Weights of a small transformer language model: 4 heads of 64.
Each number is 128 + 32 x the weight over the matrix's rms, rounded and kept within 0 to 255. Layers, rows and columns count from 0. Numbers have three digits each.

# layer 3 attention key, 256x512, rms 0.0913, rows 212-255, columns 0-127
142120132127106126146137121132129125130115136118121139115130115129137127117137110118116141101137119100122117133123130120139111127123138134110110119117132147119141110127142139119145114120126135135122128130147115123125127146135113142117119151109112150126125117137125122125139128132129151125146113146131136126127110116112139129119116117151148130141124115133117133141095128134129129098143
113126129118150127140121119131133129129100126129138136140144141117123096124141114118140108141119120133121123114132127137150131130140121120119137137138125144130142135129125136128118127132147119126124129124125117134155133117140114131104128134139113133120132129126136124141120120120125125117109133124132118135137134117122126149128134115129125124123125116125134137134140141139108136138131
109134121117133119124131140114145122154134107109137137130114134151119121108136135139111121138117130121122138125135149158167138112136130113134140136132117146121124146107127144124129124129149138128142116148144116151149151124143112114129132131146122103127120129135146129129118137125135113117108119123137111132133135127125102118123126117127134128122134125119131137136149152145131139139127
122109122141128130120142110124117128117121135122121116135137142141111124123137129121136146133139145137118127119110108117121149133131132139139133141136125113125119140127110128141123136119125133127123116119138138111115132121126126137139119112130145129134141137125130135132127114141133141129118132120126127137132113127136133137134126119117121147125150139128143129118134114141149113135130
125122121143134100127118118132146149120128148151120122117123132122112133106121138132141136115124084142132138119160164146149129103134130131129125142131108137126127142101104105124104134130105133125141140135119123158139124157132145120128135128144108141125105128121128128107153148135141129133110109119114129150142140119156156141166144139127132108120128117118133121116101125141111161128107
137112119118098136157121137120124102100133140120136141118128127122126117114137129129136148121140118115127117123153155120118123123120131139112127113122141114124118108122115120126113122139139139126108133132131130131136123143123150158127138137127109126132114130130108118132124132122128135144130139133127127128126141144127135133126129125128120093133114125129139129129101127119114121117118
121137115116111123135131152138130126130153111079127127136130135135119119131137138126108119141106137109111144132113125146122149139118114112111131142124130137120148131120133164119135135138144148126145136151163133121123156113138142135125138102149123108125116119142124120132106114132144123085126122138145120134130133139100099107117133115122138125133118121133133131165138129101123137133169
128110111119104122115144133124133138123138143120106138130131117134140118138149132116143146120158130129139113154106108116131138149109139142117118132131157101125150096137130150140150126123124129128106148111129146105106116122122114161140135138118131120132138130119127110121117117134114141139143126132128127122126102130099139148110096142116138166132132132137101155145111133120162133116144
130131125122136129112113118158136120113123132120122133121133132117115122118107126145109133139120130117115117124141163135176100118138126127123117118138112118114118138089125138128120136141138126118136109138127111145145130139132117110103163128130109130135142117128133159134141135117136123130127123154131123141125140114141116136123143104154099123107120117120139111141131151125108118116123
137139122132124120110162122136122131120135131139122111137099102134149126163139119122132141146139147132155107138088103100086119158124135132121127131127109090135136108161092134151145133134111123139117133113102166122117116106103137132146090143109136121139139131122119130146124119134118119135126137106127139114129116115129139130117098138128123162125158109123124147108148111139154115122134
125146141129147119111126108157126135145141118123160142131123157118122127119119112116106118126103131135122145121161156160129133096108117105127145137117109137114106149102119131125091130149104130119138116132125110131118119130132145105138112121135119125120138125149136142108178155121147116135107133123128127143111117133138132123130147120118114118111130121120130113136115135134110118128121
116094125140111148152148118117128117096113144132109121110109094125153115125128114125156150108130128117128127142123193126130119124138131134089123134138122122155134123134122126114097136136105129135125128175123147155133107133130122137130128138119107124135124125110138126146128132116139134149110111119120152145119130124126146130135146136125147135124133124109131140106117142136154109105105
129097136130128109154110168113128161143136124117137170107127152138136138097111140118112127139120157107107164105132160164138142088147119108134160135110149171154114132130157139094109114118141135138139153141134098151153146130132127101098148115140132109119132131133106115126149156128112121110114119144140155136131142154101104135119138115141132119129126134146161123133133151141110131114132
137098126107166118113079097143167118120132115130144154124160121111126110111136120110119130141122125122116096116141141126166126139141116113114148141142119127139135135109126156109140134144154137113144086147152105152148121118123099118067177121125092154136136109117176135148099110116119156092140129169140123106134159107121069127148149107142117118122101102117138122141122157104119114106098
131116142111137148127098168141092108094112146101133109114147120132101125130114101151080120160116136166098143130116130145146091116139131124119121134139146123189113161105169150115111120115112117127111162132132122152122089097153137139153111138086108105137135139142113137182133114128128127085130129133137096112139184116131162128114114148173142119140116127162166134137163109136112129131138
119130152114160123142126162136145141149121124130126096114113147124143143150120135160087121160105170138117146102126141128124152129121118119109132120124156164106139152154099116174154100103157145114128106129139147176180150084125127119159143115154091073159136155127100123165115112107119104098094086130135146149149131127127088109098170143143138133118126132125128118145107128125100123135147
160108135157085123108164180096134135085133111166117143087074070127123127163118114157125162133148177159184140124097108109106085150116152113140119111130138089160164087157085145153102125138121101150118139077062151151084088152100134154144111138091109156153109142119088116120169131130064127168079109150120137119134089109126148136144096126148115137125161141104111136090116114174163082074066
151137137141114100135139118108087142131152107144128102148102125141140128155126113134141125137149121168135126144154109090113095127172124116158118116130127072140138133187140104147116130136126124135092138083109121124127102104120153141121136138118110150116101159101107109135152105154115151121116129126123135097129123096104125086135131149135142137127109117119117148131136100142132140148121
125189130145072076117179091072116117119167127184091164118122091162108148127048151138190118159088156132165136099121122112107138022208123095161109116148149082116148113177138047116151132148116145155117136074125124113141100189204147173144125096162120196134092146119043144040196182128104152173123112090126130126117091176063195108144123180153128098138144178083178121087143089097189148124125
119120123113173134129120161160152111117157114122130177147169153143120130129138160122133140162085167155098125101133163159157103120130123084126160144127110147120097148114108154111121146145140133110142149141115092143124176152139077118070144126138129124117130118123131147143134110141101109108083146187129153113138140171086069125122173115129101114125144146121158109163127153141117095112128
059116135133086156220082186114108153166110113139153105114055088077102148087140118091115130104139147074136173187125198157112125162131129164141145106141136227145173128086186124170063094078099089147110187169080157137187080121071117086196148136117121051111179161135087150120123202104131109114092131061137140153154136087141216180066147092098180138124150137085068108124187124182082151117172
205048145121182125133117118173140172102141089101101146110158126110164113123151104139109129179148148106057050114089119125163148177123124130107138141123153095127159152152115199165170120145184118106104098104074153162178138116090118163069180134144095137146144163135190110163102094107120129063143117159136096121119154083128054111162107098167120133134114081127135164150136154113096099086133
145174105112058090062092087109107121102198107061134185156144158136064062148151126086191121144101070177130078138116072117155063104143124110140160176148056015145044087094200151032129149188087119146122186120139041037000079177090163040037160169057157208055096137083182129095191144179120172133188178168116084048124114112071085158147091120154141137131083065173176144121089126146147098150063
125096162071174119152042155148071075013059200083124058083117169124117123122118062172059143224109132193084143088149153163207067076214123138116092130098148144196099185131172108164160146105112147108128150100151097251120099109237136138228086114035044085144121142152115097255144099152192175026160118179127081063163209110069173074126097203218165147147085070135189167185158189102069151065143
169058089255124159083160240114005134049121232141179121202139139140137159064121188204104134000102026104082145106177186063196194137087150152111126072134106151122104072034086143084089188186057140144131203137173088094184250135163097205215151087070184101038117117141098148146090192146106014184111127057118097137165141158230146176170114134075070161092143196207132091172124095200170191194228
109119176109141136075161184161131195125246170195088255076130124123097134154083112193051135150141137191167140063009010123062083117105158094088253194099183087202225097177068200123174113095176140113174045123055102059054114047029080098099121072103173070142105145097142080082216112146067120152141091119126157157158123123119040139176098105154081107142098160080192127129104105208157124077148
161077152099235124177134103194133078133125101142144236199184103210099063133148117114129089127144091000042112141128109111217150197085127064255097072032131160182203104166088243020037214146126104096143063127161137075056059139152143199077134051152190239193123087154152138034209078104168133139165113219129215189135108169131102080123034115163109076138105146058053134196143041212150080131086
172082172094192164142098060208057130140059089022078032149146092188089188103148092197052116177100108130244122155060118137115086096131103200115185124092174203178123082170123173012192150146132095099107230106147153201097088000089188078076063075169141200102176129173185245121154167082051094176064111027108106168121111117172087117024106090069049063109194188166202120156163122120145083175203
192158124055109049145075186064000051048094126237161081043154235143214186167100067132045052122112049206073186130153111118132095186093143197146157141113186126048169062178130150255173146115113142140092202096157151183165067167059162096095148070221241061081199104207104206088106201156161072099071102143131154091186168152151084153000041131127089103117208098034100122103090180144108109083003
213075138186181063067104088185126103076103062048154118077085161056078107050096155105036121129147215162070166255157154099111255055132182121042079108170166024255033142049086169193063197144103106128040255042113090065193126003004167242125123077030114062174077138209109115009065141149095200145127035169120134207024120142164152176095199068123102087142029107180161188110208118068159159147199
080000140252084124197064155128151178012238233069141065084176163069185100120163050093075231229145159173107143144066156216031128195068101159104130181046111127192206113028196064126092149086110157099102179129086255172065128214123232178216040154255027094055077149192094075168184243043108131134174115107122147096152034156000099164100010066202138255134106121066129191099124127139064155075124
125106168118027230130195112044000227152164195142172194114029000146152162168101072070088167142077041116131187181137048050142100164142118114099000158079161051222123089103201128015159169223069172120127000255150117040055153000054036133140153111170180122191111156140044118080112114083041094170000174027126120234118172060096185157115132243163129076181102254047000057180222255122164120082114
115117029141095032148122075134061104123196048161083108156016071151156087106129094170043201067195100109225156147097126144136133147221154225186177147046177232203179181148086143255097188118141121094154166084105233070208226000110184146105187123187208163182046176109139001059000081041076185077199112112112133064143120162094171132113237099124093086116164143099147067120135112194133078099192
118165124215116128085099142145091173064013247218151181000093127125049250114127094122092163092186015156214151079254056224174228087096146147113130211161150000071017179089198152214103126132184092137255157093088167091094173194017218189121112123255018159096023144089255192247138167040136095108177199130132124167142185107134162186164162255138150119130118128148113086182142182188121119086103
128030118208187101186194110173125064094123245232121255068136128134024139215113229225242044120151255071181110152100136143240140122115154104192159094076056133188078255114172147208166128158255117131204155015155162107106138150009251112115235224122144133165144166043149146255210180041204060155103086047134220134102087163108103248029070173169087072152117255155236105092058224226136109107173
149161134032117024125199129040091041156209111019113070114197054174195116103057208103149048197219150123120171154026208146193145075079124198155000035131012172089155132169036178159133128110098077122222009166131182096165157235156022091009109141075013069212116084161101229249161176031155064207103141207134066151072211243093092074105125087175149143164158141017195099160000019087096090000000
127144184209131182075135118119121024109101146139076131155002159174201182102174222148176090090125083070073169044146214100199059067178136144190079190176131090171100075197142104094170209103065130140107049187120166236043170200158129096085102070193175093155186164054000078118045234179041205156103071127129040121048130119000146074061222139117148255137125000110102224119091020122211068194127
125128108192185000168140127142061116170135223062133115136194119043187036136184126094173082153112138183106145117055034104224071070107135134203068169000150096147143237193150144095025084134137092126077209124112154088229005156187060186053058223079225148167202255192134240035129129069116033063143212168111096068100093141122112116207131043189074068141132071112171080063170191078169247099139
053045081145152173008093122090114086118072098115249075106063204152200185149186119129086018138055099174099089118126138144177255153140103000061061159150090255161116122230079041000065054148141070141055093219215059155049160073098147094022203227163188118073150111029135074154197209011037207144126194105129200204138194137142000169099222212137080247138061060098071059141087046012155124098232
059132098032108103230124124060000251149218207118100046185192149085206240128171009122060158005060150063096125011110125114000141106183073088039030135133074169000168166131025074179130157120188087107245101127158236062138093072169196067129147107089126073195083193053204091166188132094124214255155034141118172143123104021099145056136189111121174180119116187049180113117091168099127085047171
121224111081082081099124097161138203115196087150174140247010060150224210179104127195079144153074067077255038165087083206255195075252108069109172121245195094032157102134076037129095133070113115134074249106120090008182138168248075118114092179063205032196098009214108122171117135071064193084186195132124213168159106195200044175067062171181136186174052034099255231041136174161062078153088
177208157198080099146093090139109130183161126028119109124035158206088172064094102073076185155131232168106131064115071103137144125165146185142210077195113084255143154255144101203220071184181159138215138141082255060101148176170070123000120095062137150101203170121000134094035095183247170062066212147130146165078144139080095209111246067096186145140177089113139199086165197116152000104195
042151102087163126183163064213166065157062027227104150255119091068153176163088070158094046130195121129106141137163154161070102170159150101165200105017252105203106118010227146089035094135012238134021097133090150076114112207000187243069150128037089098095018075137207121034213101213087041110159132081118245069130193109197137038161011118062157017132180220000064208144093193145147018073103
187127139000117155170137135196000111109205255194111193157128137135168179141122240180174078086110067166254164094086222073105141087152167116081086108133242000255118080090138126180041070177218134145162200110035030141000143127255119028094146183129000125133138048080109120000133111132068171071138094132127118153055134012111119111000192097124102107124112255079141108212255227239050099148152
# layer 3 attention query, 256x512, rms 0.095, rows 213-255, columns 0-127
140135131119102118107104130158119135126148119148129120135109156141130147120132126143121136145120146134125129118152150131130122119135126124142129142110115133120122109125117119114119116130137135119101117124132123152143139122100119118132122139128133092138122137131122135116119145131124138136088115117126129156136123143133142131144145108119100107125115118121124120113132154130110125121123
139131129135123139113101124153097147144124135135124139138145137125129134114132133127133154137126116123111121128144148136140117131107127120139118114112133116127129097122118112105121107134108126119107130117132108145157135145127136116122135132124123093117137116136126142130131138137126130144124105138124134152134108138150129137161148114120096126124110114133117117135094151108106114128134
144136134126108135125127135122130130119132136117124134127130117134130129134135111141131140124118128130138124158121113127121128141118135125115114121127113108112138138136123168140120118145132130129139126145099124110123111125133156129121112123134116121153116138116126114111135119140123128130162121135123144109125139096117149125116124155140131149136143140126141127120121115116138158113115
116143125146130125151133135136141143126149136143114102124115122119132122146127136137144130121134137131132150121127122104109134107141123125134141133128122138129111122138145134104128122139143127132103143118144107126143110116123112140143149134132135123146129107115119143132153121103150111108110145134125126136105151132119122120146139115127135123129153119130141136158133136138123130154150
130131119119156130151147133108141126112131138119121134119150139141141122124134139123111124114122112111117128124098125109137126121125125128124141113125152133148131118142159111112140122104137116121137130122129135125137121129125135125129134135130144153117130139126145117130129104126129131135151152144137112112140138138119112110127121130128159150128137136135116148148136134114120130127143
132126130109125147114094159160099135141098138120127155153148143113135144118135148142132128138164086121100117133124133111147118121103126134127108111112129129086110103119147119130131109115132142118126118091121121131149156133136126119114116124114135097096173119150130123109141147144111147146127113121129137140142089114135116151132146140107106133125113110144137119137098184103079112152122
138133134141136139132129139101119133139114130112138143115129101132147130145133122117142105108119115116139104141128099125128120152124132130128116113129136142128132140138124165125131134132126135128126132117126123121143122135135130155121114140128115161126118140134147103117144111145109135121153127125123143113133125120117126115113109163128154151125125132115113140132129129123146149089126
161114127125142132139074133134117127137133111124124124155118129102105111107130141110136133140113104138127125101138128120126114140137124141146119110108136155132128085127123083097145110123125125125113133081148136130154128119110097150165127130125118134127152149131145152147121126139113110150099123128136119135152105141119115127149146106119129118124147088122119161137131164126092105113129
158117122129125136135144136108112130130135117107130111125118146136115134123148137145120115130133143128164101151108107135091139136128131118140094114132138127128142146134130122146105114132117129122130116109088153120135126122139133127147106113121109134126130156109097107106134123135096132131141119125125115112131126095117128122135095149122139129134139159098114142116137125111169145114172
125131129133114135089063138150109151108139131167125123164120159100099127143134141139143132148105169150159111105126159111123119120124122135141093131146106140109116134103140102122100090140150129120126113138117121166137144140148116130133140121138106093149133086126090140115137140119128126122100129144126137126103108129140132148137161114116091121129128120117157089124097160136144087140123
160157123153132125161129110123135135134143145120133109137111138104156112171131123122127126130128110135121128146116113118121149126111129119121113119134135137151147119139169132149146091133118139129095173104088126135137131092130149126174126152127113145127135126097118112125137132122123127107152131114125121109127139129125131140172119142144135120131140107116141131144126139130103157133162
122148111136121132122109128148127158157130094130124125121133129127118149120111132108120136108113111130108162129155154118137112110140125104136158170117125146116123131128106137132144161122140132131117129138132121143113143139137134125102158126142120144116140091179146149111117135125153130104122100107137157141131134179145114143106153105135106144119134138147107100120137102155086119147099
157122129117139128133102105165149090146114127121122137125118111102135073094133137128102143160111063127096116123121106139161126146126130155148145129127130138124139079133110101100147132134187098118107114118158123146138151108098097117145117137096160125137142157134171150146108126134094118125139124118142127127151128142103147147130164132125119095122105093143137137136123138101063110144121
077140120133147105122146125109129091102142157111130105123102092138124099149112152120105148127107112099135145127138098095114139123113124154084120137167142183148137116157120143150123115139141121128138148135126139102109085098118158139099136126124146152141077151097146155145077092112156127148131139162129125106143139124130136073171149152149115152123126188121140130131152117164129106165042
153156135164142178151146132133103111122154130127138100102162151154151141129121122151149150097078175128121121113142150113151109101113121116182097172126126120125117124140072089124109132077142132135167139147129144136141149093130140139153128133123134137162151118146136124150106138109113128126083125096124131131127120116183139069147157103162107123122162145138116139153066125162104120158136
183122108128126112160129158061134106136107130157126117116081038100106134149186116122079092111098079099137094124044089111118136183182123096091118101154136171176139118131153141116161080149111154116091149106124148123135083108121101193169128146107135174149125151078123124145121119140104095152179144133128084067123116117116128125141088170077167105107159084132099157143151143101159160101154
158138135143131117136158119120147143135158095104136121110133145126136119139125088132106136132139086138094134156134123127143112113105135119093163153098130108128156173166132150131096160163114122140151145140105167132107152098112142088129100121155116183120150119141127123109101119124145133086138112113116143129129153127139160143142115142119106134137129137144117136138142090180116174121146
110187124156092138153129156171126144135183110121115135090123159161140132157084127124134135102064132152141134123139078108123118107125144137154104167125127105083103138121048149176127104085103130131124073162144128142080154173138159148089167100155164137139142115154109168128133109123133122101114101128128126174151148176140073108109115084151109162155149195148160129114098098159122099169106
140128097117144172153129057150171079130125104138142108139083075138122087121146141143089115155114080122098119116081143133143164150166112176072141169133109177148084087100182113055146115124140119110123151161178169140116109146120111109128128177084216145163143172127147171172091141096101103149174187135153090140117096150120134128121191137068140120096132126149125161121135159105102137184102
192161110157150118207106111101150104140141093016159093051098052111175089142135089073084142131084108063119102171087154126165172134105099096084149176090130183198126093128148146073187107152151125111086206137157133138163046076119111151212128113122103147118152123064172120145093149089123094152155125052144111043154168101092144133183141176095137115104136140130070144150114161111049157174141
172139106133143161150179149172098086178142111153123163070125085141174048110114096149067132106076000128000080132158080150168071149115139123209167136080116137111134072144031073064246136076140161130028059089150133198111215121065111175147155123144219191181093146242181126173062109151030093170137104166138136162149059173122115085129135103141170150140144149175149135122076066104061111173125
000071154110101047094202053166073029113108192090146166165042139093095024135105178126118198141162059155097151128194104133134095130080128203072147147226133255174162186145114184204127099132101093123140148076098139101098144122110146117014121105095203177129077164132140179115067063102122176101138124182133112141145139217083133045097143197222082194130055214096202142147160078190101075117006
137119158109187126208156122156100050121150239091159038097208168215177111101100149140159175137060255129176131163204163099140116114032112110243028186180149123171117166138052131160088122004228132121154187144110168084170213030175144166155021131087145123199059147056172131195074141048093128152104160049143156069146110085173134005138197122255101123144085167126131118162016187153081110218076
034057133183102135086110218106068144160093244242174122173101071231107255091173202151080167036150065133109123005095105103066094146228131090160050109217122146131108106132051112090105167105180158124120142109155145000075071043164092135002218195075188125255077088255126154123112229179135105126120024088134063120123100091255130094113209116173138174110152114255061166158110177224104186173098
255237146171112117113004129000144154101153059072139174074125017115174167173143132133121109070141080100170101096043071226102039125108131107153209176079136143153205158121163060148090112130116132130239139075121139079130090160123043144200036086123100210103255085244030083129108126000155098126143046127137194043136255255178185129135057146067150034134157099154020114146089130189005079004170
156138127223221152104072102126168116218119096088141146151096140143214145099151082105068135062034037094118133173098157156067167166054105122183150080067213102099255175118122147027173140126183136132090057184095025216119000116001250175233159036138166122064000225230182150082068115130153175217123101163126139128111171133234134239139081130190160160119234200221163076099157037149097094169178
036120134225179097157199129133107114136138015118135093127111102065118185095170188184216185105113105153167145132018126119162113108183105063064093097053180154177188161198165087098100178176169131127186255101062115090072112115034171111182163132075000063136207198115059097067133184198200125038037104125123107189134160074194125056113185078198178123129255255099143092116157210095000169142121
215176143103048115134109241187187021114108146078091061202175127132255035118099045109083083036213092178023242126095109031175150144091132149116133116120145173150085206148124000104101092229171158134043174075107151094066251018000223106118184179175154191080139226033185152091093130246129084013052110149119083141122181126000079177090055012188183144123230126205043191093106188073255153107091
104162153239159117096099118128131159131090099130000218014050132183166090146110202169076172187101070141114160156063106141148116084085158143023143134045137100184083148088163134083181197146083121139039111140144152154112237169255120135031099130122229166205229223120108135154145113140143156160093036151115146135092011082176028155118165147107117148127001150164057092110149157080000095232068
082181132141084058180197207150011113070180086193082000140116064117087177118133054126108172122062039151094113132101110255069153151126125070172129228114108168109225207120134046038087033012146165106104118011022232128207000000197055179122141108233156185142221033159103127087124119152145113225170052057118161064158239138038069111131159076119095142132099189138105000128214172110108140196136
123165120248097105064244136080067091067186000103173091158088099124191021119077089136113152141121074108080107086230151089255087113090118096110160121156185132120124155145181142111229120141171115135218139116199106092108139000103193090143091197152223255191255190103170062013067055140184083191145131066123164122134171255255242057119163223128190127147033180067084221102131255117108129081119
058228119000091082138037093027255097167018255158000168141092176208211098082121183158050100066177192110204108124255087203244129124128141139148052143101094089078109088154143181162059111100187095144115103065109094133235126071192163179148205255149084107187120126085171196185127113031143142111106053059125124093130099088112086112115205011054038158111230156035049095152165122147140102062109
152255129077118141105097089174126143015205134192053131090020076069077134137133054113174105080132125159168123169112131148235186124099121180066083078005058186127122096095159255017255094169133138135084150102166131193084255000076037118255099079239078175253011045207133146149150137100171091084106124127127109103098089085255000056171170183075205064115051149102061039139167143049087070121206
138182154255180117149064106199219117055173151243217160136208174131000229138114182129202177113040181140151233107000071131183190080060132128143152079123070106159061163125182099255085174160066109134255086115100222109092171092038103170228125065092073243241142077150062138059129133225138076021147209125136131149107089249128092100078073127105187059147022116138174255132083132146146187131223
106167128062068000157086128213047015201110003064000013105173086041100054144111087141197154131087149144099146100122108161038176169223129255091069042255061092209024170133108000064182128000130097123108084119105087102087152113000042081173165029101210081153152053084190103171117117142182113185118255205122131099131201180193081229161108227098172160099228185079146182138002066000054231193092
167211127000104158105225111210150080152222188194213001064097197108119097086129150118183067172031146100107083132094137146163169097114146038168088209091133117139140169168032100055078206102167137119157147162106120000124047127100140136105150114204039168142205107158108090070030200074128206165137096124118086045127159081099114157225186001148179105123167026086143130107221146120179141236009
082178150204162174096114149255103212255161197063092105139139114066085161176157059123042069255255200146059076101167110137152120077101132193003097192125049031116050182088113088121095175208015115129226182111158142029175018217084173208076059112142137160066131238081130204148167111016184189175132134137131116038143123205109169099151140061000140124133146085113129240127154123150219243139149
063059118074198100101128126126118099197033149114050081196116209118121255112201125107034068028191106114098146206119052120153206114217120143168212148192094197120162109131116193074132089098013142128136153047066082224045168157000061115179137105157232051114210116125151119142119121114153157184060084130127170168140255062049059191073209125120190202142000132051127145127134174119255096220012
014156137240136105144083123044127147254140200131123126136129169016060065114150125111199098102130176087090121000021139107065135126113109205092153177102125023064143177130171025210154154056063105127139066171164166125255220077255182138013150066100129068182142255000208101255144109125114171158114051159145190194152137167179058027199116051127160149140052112016106071131062056070055155058172
095104134151129188112124134090171113143255124053207131134013047110083075154115100129028124119192007060200135146089135159138129117045101135211174220018110147086000076140086094103255112070013144133138160072180171200081150132101166124233112154108128117151181105066189130144061118130112151096125116089141180017150017161104217158000183057243045086155145148000245153093014197074129161137090
129126140218154137169047148094099112206131014130172074107101242055147132131108119080107167143123226118116188141112101129255143134189148147115055149198255195232166057155099097056133224255125133127168166118141144227152094130191183107117114068148075059103119153074119086128157157192197199056067105118140108131088143101217129255214195060095125102142095000203180082133207177143104000091197
169000131108197128139076142241137000133109082105029032238110108228255128171113073101170120195253062115067118133197125219124169119132151119050039081196014083087240161130168242065058098240057191125115085094192146043173186109014036129153153042143036150195130073249079157114151092056205104096196173143137134227138137115000107102093058198136138124145222143202163189116047160167026027155135
031092125199139116169088132036172134204102054001033170066096026088002143121186018154128135083203058155129192140085089067233108163132133000000193087111155027180121193169122007032101151181166120142005180139193131156115206173196041126049062255055001226105156043185159135000126143030167156125179170167130120228100025042143173165012134071131100086133097230140155153133133001123058086184172
# layer 3 attention value, 256x512, rms 0.105, rows 192-202, columns 0-127
129216136126138063124136175053101100180131000109144106115128109106147112118134204135135180168202186123146061115158109004049144108139120187081079086156119101107210142108202048073122154182170123132186133129185251037155128115255064157194098163125149125058168110120078139249161086080126174184140072134125131016116185115184016092172108141128092174131043148152131111121160001210119123005245
030139123189129144081188129062207150148159075148093185174106113118002103102123110116092060134140080147165156088200066091255095111109131128123170000168119058113108041115129150174160100041180136127102108132096175184096136139172142100164082159123175192117029150176105154101127090046153116215154115142125150113145000155172165164142143069168102155121233102057126167165242125108150078223148
188146128102158097149145180069105138053159137155151102124148104157141157152123196129144130064120201118126068052255108162192116109136135191134104000215029158163148182089111113238129130186159123115126158204118056105126105155230090144104138157105098183215156102112110135124068175091237124166152026116128113085145012094192199073111099147137148076131087123200134149132076194161036053118159
121172125165084014136193117093056152125044121117061046068132096143139118092137192123209119112175056128101124025103105164167096118238123052102102210049134133082219036113147128074131096246108115131144200155116117126150178147086091100221171035118040100178174111195110112065171065197052110115121062101125145135155189155193124053243106178129145104134179120140118157135118090155191135204065
193152113255125139092086138184169179129138005222073194154100114130095102102122165121136105166192113115129089107126112103200107116000126228112135128051141132139162172089122176205100224128077132132157100155127032250125136162221135127161114100165165054087157139163123168052123100204185152067092212164127093054122112096110219111191094173163159121130048157140112152138177140084255146159228
182112136044171186114169106093119143141107117044145097064153116143088071105126099129164134096101128133178103080161143038120059125227130202142178026000058202120091105126081111157205091255135111121126046172154102154136129090056114117174090039162178110171085149255163152146161119117098111069169098106128157135126255166118052163173111196125120181127102191181145082111033222085145037180202
157098114067118083119200111209102103127167107103087160142119170126082029147112164143111141174060226128116095089184148176229085150060138102000061014000112111141197108130212202113103198034105131145100199162102099142129255130148097079161124193096138000124184080057136109190137143139120130111167120110128180149119120042207138102131145134204110090136159075026069170130134071177024130255116
156198149095167104119041118070209138113193255136119190041147133171200107144122145118166126073069126115164148127186097166083132133130128200253070148129072212215120104123116148132032060113060115143163121088121079115098255165031097105218167085202255155095120191184149106170127123089221131045110196089133100152122124090208209136150112078153139164129160099175130103137108096167040138211098
159118116060094151186045091065106080117118131110244104105105135094220000118115115137158141060156124125165102108172118072105090141143138138107058132226072009166150124106106152168126036073231135114088093104191171130196131132145136141053073068132141149137174084187108136180131171081029166185123122043129109141133255169164129180139113178115161115122142119144073173137091184151183124082207
078146120181088103128132084144241110148053036145167081122042190073090110149145112160136132254150077137099162076110105091117092106104127104163144000011161078181211095091147043133132214125125124136104070163179047070171184087162101124079128090114115112146098185221067170147162109184087103157078053095134101255145136171191160019102078065086215162132174058161103047171104103065190101236040
100245120213102142116204086154170131103067163111099182109117123099252167136138073141165097191147200154056177097214205083173113134117115165106096082133123139055121027109170031089068161207186117123137184085089084120212210197130147161108085120178208105170076255089064099088178100151137123125096096131126135091118130078255222184053145130132100099132128063096086108152147084166093195088068
# layer 3 attention output (transposed), 256x512, rms 0.1, rows 192-202, columns 0-127
098054043178201168102141117103195109115068126151118072059182155144151149103091134105218015221128078167127138078090148171177126139138134159140196159122077156148070212165080150015162133149057185121057099190123174135164140201082109064106181088091178166098098091145123133118178120091058193117087145085126114151185151156059168205127120101150101119221089058094097086170227104131153108065119
083044103125226142170140134073044120176143118102170086047158048193247149113174092067160160095067109089165162255067082163125111080058074098036115099209157166188143108099119203131196170038122191047131057086068071230184141154166208152079187072021152097135121135075205066142198103090132000080114139138139124091108179158182105146158128142209158080150057095164150095111067144179045112113127
161142133068111095110136097101163106152088170153170204172103158086063134125060134168075087094067066118192195200116113152123122067141108000069120005132121117057145121061171129064059124121166204160165042131150144153152105191118194072111092097184157149147153116164109150057113075206133178102182153082086104110213128177208117193027104095073085043123152079181151239088120078144168163130173
124130224100083131183183068119066141152136131058192159136081180115082161154101138064136145106177151132222080143109124075066165166088143125186049122135142212235184103111255184188080092129195183174126103152158135130118108114181019072160116126118041213173192078171167209114153194082140170066165012174088154190128098093134135146161143141139053041196107074163112078145056134191066100109118
088165178138036089148102092052103146205080114137110196064070236089126127135092166070151179108098142127096133151090255149153067020125068123183114117165146098107113097159135109099126091171137082148249119107086145106028114156109067152117074089127114159129157128090131104142147147218122122173159132097130063229156114144122080124051165036089191119121255205081094071107126016191108159181126
163108045160086104202091156144127090181141176073142179142161114098170235140109146159117158149201106085088083142126109219125122100128120135177051079167086099185159119073123146156129123082144172081185165117255111144097121081134119095178172155119104026006195200151044195142091104182121214130152180145202179156159054158159209202139149175189175135205127068068081144137226129194182134111141
117145207052098155167112103168143108055251084088110088035073155159144211148120070150203140076162187140053159191117067113090073145076036074131148113197159044108146067216191217060151170202106212095132110051180197153164047075154218164128139120212197144148078200092196211125070133181134146104102119172164100093226100135057122163152134141149183137095073154096137196153155187067067162109106
129111136119072148166160233233170091162178109221113176228097153066214192111125127077084039137140166113089112199155140125057041114126193171059178053088139060059105092184094064131093189143164041089109227115154116160145066156161116166000077084061000249157125141124154103141021027135109230154126132148157191110166156109035101126191181095154181063114046120097087080192125086179176181119142
176084105150101114179172113059175075133187069183151182067178151090049204255168136108174180119194098108023155131098122137139066140127187159124148132162104167091185129162160064038151110172162159137189094162075142077130051108171160068092063112177202093148226141230135061155154085135201102143077179158122087125156158077105133197155145155155027078141099102205187083132128147117110137188125
198114064098192176185095239042175136063148125137047122127143132081194132159064083157164166115101056127140089151144118112174158205012067099130157210127178143095096120084126136112098122092074018103108215178135106065201109219034183198075050170085129016131166188017147183131130142122078174072136111100123107086099141100134091110095183180129195084165098105158159151176163097144132178110179
227119168045127113164140153134136133126082092084140079090110219124053036097151188130121118127112081036099113210075170051158165029093092071154197150144197183111170200100120077150077127143020191124161138078105153134133118088144047078160045069100013168133173130062151169149060192136116085111116068143123067108187039149225059133146150166090203090129043195097120106106145157148172135164095